python train.py --n_layer=12 --norm_place="pre" --norm_eps=1e-05 --init_std_up=0.0951 --init_std_down=0.0951 --optimizer="soap_variant" --schedule="wsd"
Each number is 500 + 40 x the weight over its row's rms, rounded and kept within 0 to 999. Layers, rows and columns count from 0. Numbers have three digits each. The size before them is the row's rms in percent of the matrix's.

# layer 9 MLP down, 96x384, rms 0.0952, rows 0-95, columns 96-191
097:450470496486462502458511418533481521503396535417463517549431455507480526467429454429558538482512540529523507459501482484474489485560443469628488472438518515504458476486493523544480517466507548495482512477516439465483552522498495453577474494463487507536537439451469482476535434487504544525
094:495498508524511522549452530561503485499491579498489543520448479488516558545527523485425468555451443523435511564565527506560451482458437462481516476427511509460501513478533449375460471508458486462443424516484555497498499489516478492465483465580501466513556533504453544498459497483577498440
098:456503490505456520542573531507481532527578581524498598470493470556519546444597495573536542424524554462522482497548540572494484531508475553582445577490544505504554409470538483455495474523475503458528459456535466415470405496541447536532582538450490424492523446510505433493566524465469495461
105:569561518516436522425494464549464526505485512487470543469486565537488409518531442519522507583545514490590505431522466532454518514464489534475486542511460523498530464469463449527523507531534556513531469541449487489495493553472562488530514542525475528539388577500476468473511417484447590546
097:517457531546490505545591503497556481442435474473532538546505498530507447451470544477569491564473435452520480577493483460452530539433461442587526563540478486444494510548553448528529467547484442521459476490529491546474508467530544478510515500508454483518510450481551492485529487544503500461
104:559513484414486503514568406527540443467555529505469452487463531494489475492457511564496498494554476438480495509500516437500476521539468540484545399454603475529570485505488487493509506496463582490449464569463509476533483558534496487538495469475491507504505550525493470506564470547499452497
104:477485600493602514435500492539527522536459486495518426538492496524509540523541503531480464483556435560497495420475557485533490534453566527475479541508516437474439507524502531549552521444525458525474477468453603479445522401436482566475472563480509523512591510530522496458486516527440492520
103:433574422509461513512476491533487542474462519481489556592467581424499491427457513448496504481489480499428526495528537543455432534516449562470495504503554516503432466479581494430491543503480488477505483509483531463502489542413452469470494567550503427530515514445553538395559449481466444546
099:523491494515483518507555405515527488559419525494451554467574475498539529495522457440503541521540459509484439462557502460479516476540447498509456407433496531476524451513436523487453568536520488479532445586524456480485447496512546526487541491488521534551489512510483520480394505526507531555
094:554536429446586474431451562569495496457554469535567521483489494541434528546491397493546530479478561532476587429492474515529557518518514524505553534512486584470526578501460471492473432523546522489544465520455519456608489591491558551510494464556518494448473524565509510434504487501479541519
095:521445557526537512547503543440518473510468472492433550537466514443493508438519519561465506460489453495519542394477452574482578510524507516500501484447513445493521465399483481568540529551512452457498524484502504532485493487505500531492520495477525467448541523579508543553528472458486448529
095:528533481454507515449452489448504506512506506524421515556508517487492500532448570585543471569517554499475541553532540468488550508547536460531563532550553557434530468417480469538439519497503589472507517481465618491523512399403525479488484511480500513557592506507458507428452479511525519522
099:527516537507504475496505543461447493509435532541483459509471478504592475504472438501560515446503426554494538478555519409537532503541495530504440462491440424524475492618448462513489504494449476530481450429485456514454511511487507505471508478440548523495496500569536507502503442463493458464
099:580556558572541475503538513455514474556536529480442441538446564499491533529502448479528485472460490504547485509500494515521434577491519449536601471464524415472544507519458453494502517579512504488448495475509482538556607517456475481548383458495474511486566542492492517509485457606485473428
102:539446506522604518532493473519568573466531592469477562520553480492448478453407474451575512463510536533527459451499534458473529472578469506552461575475503501538526619465460503508509512454493503489541506524563536458552532480451519463541497516464528456500414485546419523574577524459524535569
105:493452549490476571466474488497494528500552568495522501476516523524461585494486527537434457545567478482537526567497567472418524472499529556451473500479481521436526528486449496487548489463531463471508534558417544481471538455489513527477595536485609485481364527479528448548485544441515508514
096:575471498487495507519554477514571569484595531466486455552494473470515540495498451537536497469472443503546487466510505538564462512505512496492486438497592511468492503527495444506486506512506517418488477492553512465507465476474484462561532447481465495531503561481552502528481488495564544507
106:524510492526473547433506542547471505555489585482516526513526506510483581454463515537495488517424541530493474472542520508552498504518482478532538502504493524506542518448449531491522518425552524558538447495469514510507418505512481501548449519604506526487477479557478570484589506536447426544
105:518495491499498479532450484453482517452503480481521540390518511574452525509565504428476523564496489494579563536533465571529553472472451471481504550502438500481489533546439484423537518549519518432458441448517512509496432485433443511461489601487391423538556482533528420538513517437489439496
123:431449595545413543428512519521613582561531457497479483476515545555469505462486551464482494497506521447500491491485503556487522576496538511495502512520509477433542497484505543498455545478444553430502474507520562506426409557506513463435544569556513520537482549491497495483471427524557512591
108:488497474585468577494575552530500465512525505547517541553478527539503570507537440492452459527504529501472530528476462523482585535463452489543485443470511531548422491585539491508504469491466512451554500472475490557539504534513530486480464490495531455488500432457513460437550473520516479431
097:542537503514520539458535497414462561510518482583496484476489519468498529478478538487425529590479544463426463475536537512488572563534515423459474529486569546536585516586535463542510567572508489575557497536536470477482465404484467552488530573453471510542575499465440490540502555429497450463
089:555492544489499592489492509550469505510542454491452500505566536481485511525536555440485568488457483487539497521500519524467428546459526538517479385548519473465521502566524545484478410450471540530482519472525527483506518519459402590492478495506543477490444484532467478478514478534493483445
107:583556506414453457504544470488523518438470400525510580507496518472507473501581500509489532471483468500490520408478484483522529492476526473468486409553545458529484534472543488508506484556541480467475473465578485500499553486520497507451570438500483525609519522541539513479501527523470543533
090:519516525462472550479460480479522526478543480537501437462488500595549532484515574495523454496542506455483497446493501439506485507484527456516526532497482442449491515510475483524477497530480551484490481498507511485502528494495441473463464569566463470470472469516448500515521544497463473529
093:504507437518489521497484532506559518481516540559520498440552497548546490439451496413465453516488502506495487541533505466565551451418519476461508433503445463544484554473532419507428496510473417592521482425427488487528442469497496502461453467513521491444435474518517541493495465468506475539
098:481520500488445457543563539457553505505551491582522528541501522524521471541487531541493525567502514495484467608472592470519507491436501493472495478530494463560524463558503490561555437484571493498527582515500517486497484523498516479489580551465513496481581569572482418487430520524526458529
094:488450503537449538539489521457477527542466519554537459426466532530491453457444513546518569550570517487468523501567489441534501478523560557537469504493527466521619528457497544491494483487467560524435420498473490480489554529568540544532525529503548527520601519485458480470451480456468470468
101:420525549454484509498510485457517520576537520562613518521460544464514533452475506443520524488486543473457478512476524526470491534525520508489518542502560538528505476437526539504447572467470555511585477477472509529444574538520466542453518528475500409461466488480514477533472570429507517528
099:519520465559459474508462500476498517451527509470424544563416486528445536574534463504526585483488475517505503452457497472450472463569506529503474492458485470498446555493496501552586396552491533583569552493479569513443545450518471507454467540439588488567468483590575481519466572571512443531
102:583558555422411484467494445572572504504533482517431447496482623529516484450525555508520480526466497454459464483508437479501510534536563455511490484569550421494510514502550472521450552482474538405529492523559480494529449384562429505437485467560474488531496492535538576514519550537493435545
101:578529498511471452551511537442515478515530496481509514486478479485504464524502491457412539554513512473533501567534507464500443466468493498478480489435565477498496513548473538604534548501481545480478566466477538456461565407511576418438451461417510514547563520490482495497479462477522449524
100:489511454422480436476505479552490624482527524533511587534423506481482456561520481496484544541453502509510424514413567493490492505506497509545494510551452502525501430504487458493525586538491452530507515504504409499532505462516571517429599572458568534485450500528460463402513526554483517449
105:460540461480552467573399458573455445487528551453574511467528524475449479465521517543541449437542486447529484551546469490482512519448507490513618461527525395528524560447518577458499400523530486519478552506470532527614535461543499486517486398516502515517443531542503550495475492487454501471
094:508554502485508457576492455543495457525528477544450483551584534551544540470468438587564521517463525414512431572493518506495575537493532468466448491404482563486511533545521452477523472475397516525530504492538510444485511451475539566480488467474490576485508547452491544446516563439565427467
109:482480504549499510469466433518511523538494424474513423457486487510476564544503470512477469420549483486485467473444506448560481471488521532489514504484463523499483515479483459478498482451498507497462546503398577534480580431474474472460514427489487489497487452498484530554505482502463476470
106:486462439553501571465513498446469468528496476473484498526475434433480472520472505439485610562419473508520521544479517529517436504551482470525491449504443514532465427448469481490496496540485493525505468490542472527521525571493507529514458553487468506506465508507530495406540436513516490418
100:515495469527510505553560512540524576483500474511538499508503470490461509377489461490485539491453457505457521378473570473494607520548474514485497486549476456481477494536558586451507459488550418504535487497508523508545506508532470517443464590499557480473425492512510543538499530522541463532
096:449498537569545504508481470436549541474485454436579556488502511493540484464517576443516536458409554488546527543502480523508503588520511457486518472491478522448540519444452516530494547551521495446449493499533470563544520557492510493460537537501471439435533551434532476482456507498453574561
109:480437512451557526469451543504587525521604586472521502516540508508506425491511399443392477580504489445452487506493445502522450485469488518437474468494487484471482511529503499495510509467531502526463462553478459505487445484514488512518483523459497502400541476445526518481435518528509507546
103:547483504437455427514509588452511488534516461473466484442616515384536529566502535528487472471549497468496440526490500434511474464492503465551503474504526436535476493534563502586576538514504432544548561556434469508438521428566494559493515492519452542428551559539486471539525479489500548478
092:518493492450450500468455523494533455534464497512534504507533482542459498564595456518520505442489499505541502459503459530423548526495470475498441485559525463420485518476480523471486444636520509537486435531493499505525517568540551480518534499538492532445526525534590452580535441497457507553
100:527482541559539514535446474502488500464523525467486521490406503538532464533576512492539549518447464425448567546547429498503570429501499488537477533462531490502503471455497541503535488542546508504498464515566512612531501584523507543530444515535475483524566561481496490549520552534504471482
092:507539457570418515438493457523480476577537472548439476465562559436515569503496523541521434482475456464475493457571508457445478464519475513500503480478479488547483491455524501540478500479559547494477487543520512510441517487570517517475477484569500607467533548477500533526423468489503455517
100:497476474532539547556508441539434557510434528471480493521494514486541454479485566471517470537456535449507566500438493505516492556473520500534536517471446489506475585427469534481422518394474544506514504493558502485537493488515561511535427513457476469517545509434531526464587517503506548435
098:507489480434527477546458489513493501520495491427525524577581533517466473575453467547581552540534458521562510517509530468432520561567508503444526569470513472524517503585484544488520493501566398464472455489489526448458581512535469497544499483476434457527407484524524522470487462525571478466
104:503525536460444503523603457536528483405485508463461575493486522415531484512446494487449517518622585452424443447513497562499456484481458481566464519504533528465526498575473487483491509482511546461504477492465492513495554512476518471494565499522529464535443502489403474462532471530482464489
104:494469456485531455527422549486452511504522528469510489539486485520516554603492477519551548534509522489560460554509496502485594439524522495528465519538469477481529525494482494517441561527509540481393504490546506533464543536441518563464432472529457493521469501485524551478454502484513483530
098:524531470524355532475566498517492455422452531483495557475491478488523579538453494528493528509507577499521527500510476445506528567491487553544417516447532522451519478497508477539617498532509516433533585494518540485463502460522502448432416486473502532466479497456478476462482493469511515483
094:561524513527467515478505479518531568499466502497492515538549565507547546470518510516524502405448498551455498470495489520577475440443571561576517511524455447532548486502511479594504482494559511502516464509489461535544513483504504541529535491522538482470551516563493518495481539494526486513
098:438464476483562570539494535594513516492474543565501476492560501504502490495503555532496487545509535413464521504512511523514498406460533521480502500501477471482442593551490511400512564404419497492592534518519474508536450485437476509519473472529558418554451454530506508559574405533495496399
095:548552518568531444554569547498506444554500486481495482503532487408559523514448531438538469429536436456441499464457481476509449563509431504557508482514544500621484443494488531603494470583522538542518509474556546466563484581508521438460547497467424594505472540526505493510446507477538496556
107:532411504466472481500438497494512524520482520485441518518511422436483513465497565532539463566470449382537495531511453487501478492505509529497528442506513479487477490542539558561484546479495489574471535576511523409448533460480515488475572543439453569482550543484483498499504455407498491477
089:469519440460557525538508517455515503510470488474506499507474476512561476426537413514440524478492476464505519573501573545557523480498407446543453512477452544438522567452509472529447498606469480487466493433496501481453462467529556522505431491457423481537416433521517477527524524464472476541
100:425433486488480503515471469448517441448502484520467544472490506467465483436583441548583557488382455523539519445483488526432483512493508462467438457532445512489498545544509506472566487535454478537548509535470465495589504493458513537485509469528506536448525501458528493471465498502501505541
095:504429460456431441433479446561525505531483526482489535449454565575448490541529448539507536558492563486542484566517488524432525529467484513497530466465459552461400542459546499526473463555512561515445548534475555476473484569529532509423472486529426551512479487431444549488377467429495528542
105:558480471504516511501571444556487454514398498470521446471428581522492490535478491476508436444460505544543485494531466433483516504565534513546473483542544509511506452586550517512507526509516547481489593470508492520470565435541461595502499492455464532482460472537526459443533518567547563419
092:491499500494533496487421491453544457483539523511573499526477564503550469417490525470443488501485445463451416471466471501483492505461502451559530493516509586555490540500509447469522399475513484488591459505458472576516497468505539568544501489566537408473609524486548534449502503554486504462
103:467486471486494471466509457434559520511455572551507532501532547483450497571404474494514465510526470447517528500494572487478537489488566510585488485500532542554525567430521481397492474523397476525456534505435467493499508425464492530478525513511520486523490473507490460437586568528513521509
094:442510471550478488490508529569465577541545506478475577476526535464491460536450497486540485502483481477526615491559536470538524538497529509476462473497471460568535446428437530463470529482502499401491477552516481538512542537517528455495542480452472514531521393482504542534459529511493529493
102:471562512475542530519521541500486514467507441533504543481555560524534459496503451561519483452447474527401438541476419462514493473404539503406496406525454501467494543467540513465508506488500454501484521551494465533496562500511474426551492502476438468525525462472540486524501476462465592483
098:493531518467506428535485508509466511506470528515502442444561496485419482504458509460507477433528453468484377457508475509541509499452507496487486544465518593549635547559492509506494548506590493474478541432518448462569482432487450437463522505505440528540490499519465482564453461458498465493
103:498512470482430521511505476451493482506445527523526458487535553509535531603519530455459537536516502456537522480545484434441496477398443530449515515520546485535500489483529398480565405516506590511373478558508564574478474497554465491498506519439513436521513556520478481552435511516453439488
094:471468522504505485520535501497522568490452529512532469510491578529498485534538444546517415540507551459391450476526480516505506547576535563569505485477500489548503549558456449494475490554417539498543557539482550480542443486493522494538547545557571574403463468463507534404530479488535543470
101:530536560505523454535468579533458445540501488542511429488448556521482505445403554571548591401480487543535513449516485483509584505566501512591532495489481470447549552425499539544546516553451500524478491480496516482484525480474466554522553520449520501556557426485497488496557523507515460452
090:508463510449532568400484563442462517418595481474544575552466471520397488415519524487507526513465528467501547530542514499537494518501490455516473528519486451485514421550510595522513524506519507543610499461498504464496479466503529503441519552490486483538455456535488526572515553493487567493
097:463405479501613527465442497503525528504476492534483506444541566455493470485489521451493492437567438544563505529480487431472524454471587502498485471554458566523424536535540451529525515482459549523483490464478531420497432488513483526494476523535583472482529529553577497446488568543492495501
093:525471538506460540483451582543475502531543450526531468495558463472499527481528545539529444415468509553484501495443531492487522594455464488491511514521471463495513458518509474545517488480457527560485462490513488518501407522422463562548530468458467516433448451513506432511483541454565450567
106:534528555553540539511443472475447473439522484512452408443479574558469528531418502481507534435493475475506487592498481484483521456454438491523568515448570516527492518497523564550462451565495493519474430549505442512540460558428500505464473472466494438514472604493458496488446472481542404536
128:523488455493486535451464484549496498484542471459475457497457491511455462618502433541513502441526442534461484527466465471460525484507484486543573502536459552558531470513465545580476544497555545494461537532512507549476495532448484513554462464469514588466498534491542557515455517575488468528
088:504521462533506489456538521457465494510521471532547527566560487591495421413528410499449532491460544493450526477491584557527491463388440562459558447492565515487484427480488482503568546507491489464537508497481523511570529459509485478558541469503562505501484493543485487456378507459479581552
097:584477506480480588497474505512509521562500613489405508499480499562489524556463516546510509442464523531561503544540476557536437489547484533413466501549515482583426545517596465540545476542556525561440534455476521491572480470509498513511393524480452487475490522526506526489463514486515464482
094:536549477491455435461524553489555498592471462532485463527479489520467455508414523579534490510539528506517549424520587436493446444509545486507478519480521410592473508530550531516444578573466535424446488457477518489522564509435461465454452466528466494550476496510566544474520520529492527524
095:486450503490513512534470490458475501423420539520456530469556513486473506455533525511463492572506444461540508565543475561522515542483450468501504522512469524587514583556474536518445483514508555563499518477578565504494469530467517413572539481513555488487456447483517363465468459539504522529
111:486499444498510456529527545435511466513559514523575484505566496452509563471444552452510491384480515543482500426581541489515499461545530533495511511461525518487534435391486568459525538439507490536518573538453564581497515454422442516501461486519545485501514533544566518522510535510514562495
094:509467511546416505440499543511503485561480507538513513537487517527477492561518479435450452561526479470488499580524475503520520553495538470474506482534443557477573485422503493507496521485532514502520458426520519542573503504439523519486488453580441483554506508541477459440559518453469453591
102:486516567448532544518537373449511576495571522481548525487458420398537490473620472455474556466468484505540450514500477590543531525518393481534475510453509521460530506518467451533499520467511502470494508509566482556503493508481496466495530442491491527484509490474490510531502483480494460489
098:488547521544477545418503528439510446463518531380531503527577504481546524427530495451523493491407563524485481535489572466566440534455484526488536570457545547488468544450418486507570620484404502465508530434535502519575474552507529524479536455499493525440438496519498523498559508496527492547
101:553456532456571551431465525512545491527536487564498455528510504515576522518509519535528491559435506482443503524487521556495534520474426473543491472528542508428504489505519468557479490506476493475510429529492564494496432507524442431531498477466514485543574516432448492466530454494406499543
097:559425516502544501541536555468481526492515483501465588523531497492474521512543506554446557531491457439523593463501441486445452522437462529523425535483460519511517513498522465495542473592510480530505486418489511441506386511502540515530442479450455537522464502442506527569572457411563470482
103:488469478468473425536461513523479460469464567462489462423525483483593376450537483499413500470502535434524473585503477488532393485448510500524511535491457456501524491529461483455456514474509477465543493520482472554463510486542507492452539444507470464562558427532466481487409450566457487519
093:550498486504549518557501510523439514514505589487544540499452491483516496539520489573463496493532417559528464515462539484579448492443474574463484497540464555483433523490538453466546477462488529579497531519458605543528478520465531525497549462534491533473410486539524491536522548477511465489
106:477495489508557514486489520556529492525499488564526530500509494486418543497560461538508541470509526459435429544451524556529458509435487546501538573469438530558483531515470500432512533484475490428524548464572469559567447534456446469441511535508464482561486477436431468466584556534518565526
094:545506420516528453494522459478501471552419543514488529501489489497508478505484462559476495579516438550505510501518478517502424450510513498512478516491498433522490485547489484472515524481431435561553502530550487475499418493463501524568565482423502548498381481475542551422481523461573499472
094:495520486429533546460488594460502445505484524489462459535406524466538540564509511425549475542508482532422521510572501522476494438495479482555481429466448535529415599534480468483437464457470531488493488514480450472494396511507500570567473533490501486435545530461549501505532488527471479544
109:481482566522524469507485527547548553554484491568534449485432531477508455457540541506510536538497455442537469424477523518460471529520524539443436524464485490555527514485548518481536497503528427570543478555458514507463473529504519466580489493444442514584562519515424481433489428506454527507
097:482464460563496501532461573555463520522525472498562475481508536429404561456510514459503537521504588457500548523580494552486475536513557498483550435476472524472395526540521474459469441466457482473414486436519499521488458489532529473536503515450541440481610556524466500494506519514509476571
108:381499548525542510487450517482480490508448534525523462527516536536503472470475543423514482499420484531464522557497480424473565510458542488470617533547551455512526473565520480460408588444472490513481541570492482532561483476538461469527492524515468487432502465431530494462476545476515503478
102:518539562465560493552537475559408513520482502461483563538470530540461462490554458487489469458487516480480458533499465519477464547499511528497468541516460468498522442475489504467499525530481529582505449499524496502474401454549532461490541480485544544525546517470511509521540435417474494519
100:439506556464558536452525585506430491537542539526473486500485482562550555456453524517449522486451468503463544570593527421544492497540490486517437520488414435473516527572492481533500462452507534441516501503484466518478495465516520521523518552505562499495483553480502506453579570484463508505
096:398499479431472493533539401548507489464455508409479508537515581544518545539506553466470513451501456522492483477506493446563494522510552513505500475474532578435480512467497543497486489553489494424467545462527480464430587553525483565547560503451519567541436470547517458617502554548579494453
103:479419481548472506499477591438445508594509464601485526515543509426538532395451486494468499506572465482424506512469479437482525491527488513504429457489492500493510500540528553517507466483527502475467447554469467504428530528512453506577566560509522565470536499443462519492449482546501479558
109:549486503448534494521514376499477545514440500502572521496458527471526498524525500548448482528534490501422436511526492516461463496501528574451436545472500525513493510441516508534501515514513503462480490511547534485549457580551560382461473523488477485486488495465498447519460506524522487510
105:454462495529393489526569447453514466516563424545540529466616405494511469486479537543518468495498493579498556442454587412456490523520520570448504476524475525468523503481536530539579474483457519475521451484448532497454518509559503446507538441528543501502503530490499458482510425462515525483
093:486479509472560493492500502465450461419516482473451609558472548445514515499567504492389539511491492418438477573546482488475580568493459505521476544540469470541459550481473454519517525565498420498547599491512496490557472492478437513537497514497503514547447429472502505491475446486433593451
099:510457491521570481523503414515528502510449498505576505470558552487484463538438493523505510381487452448485485500419498529473569466486578555508517498540443531513476413459514511468521495546482472588481558550400591534482536499478481519534474556562480468493512457475467526522517552504472488509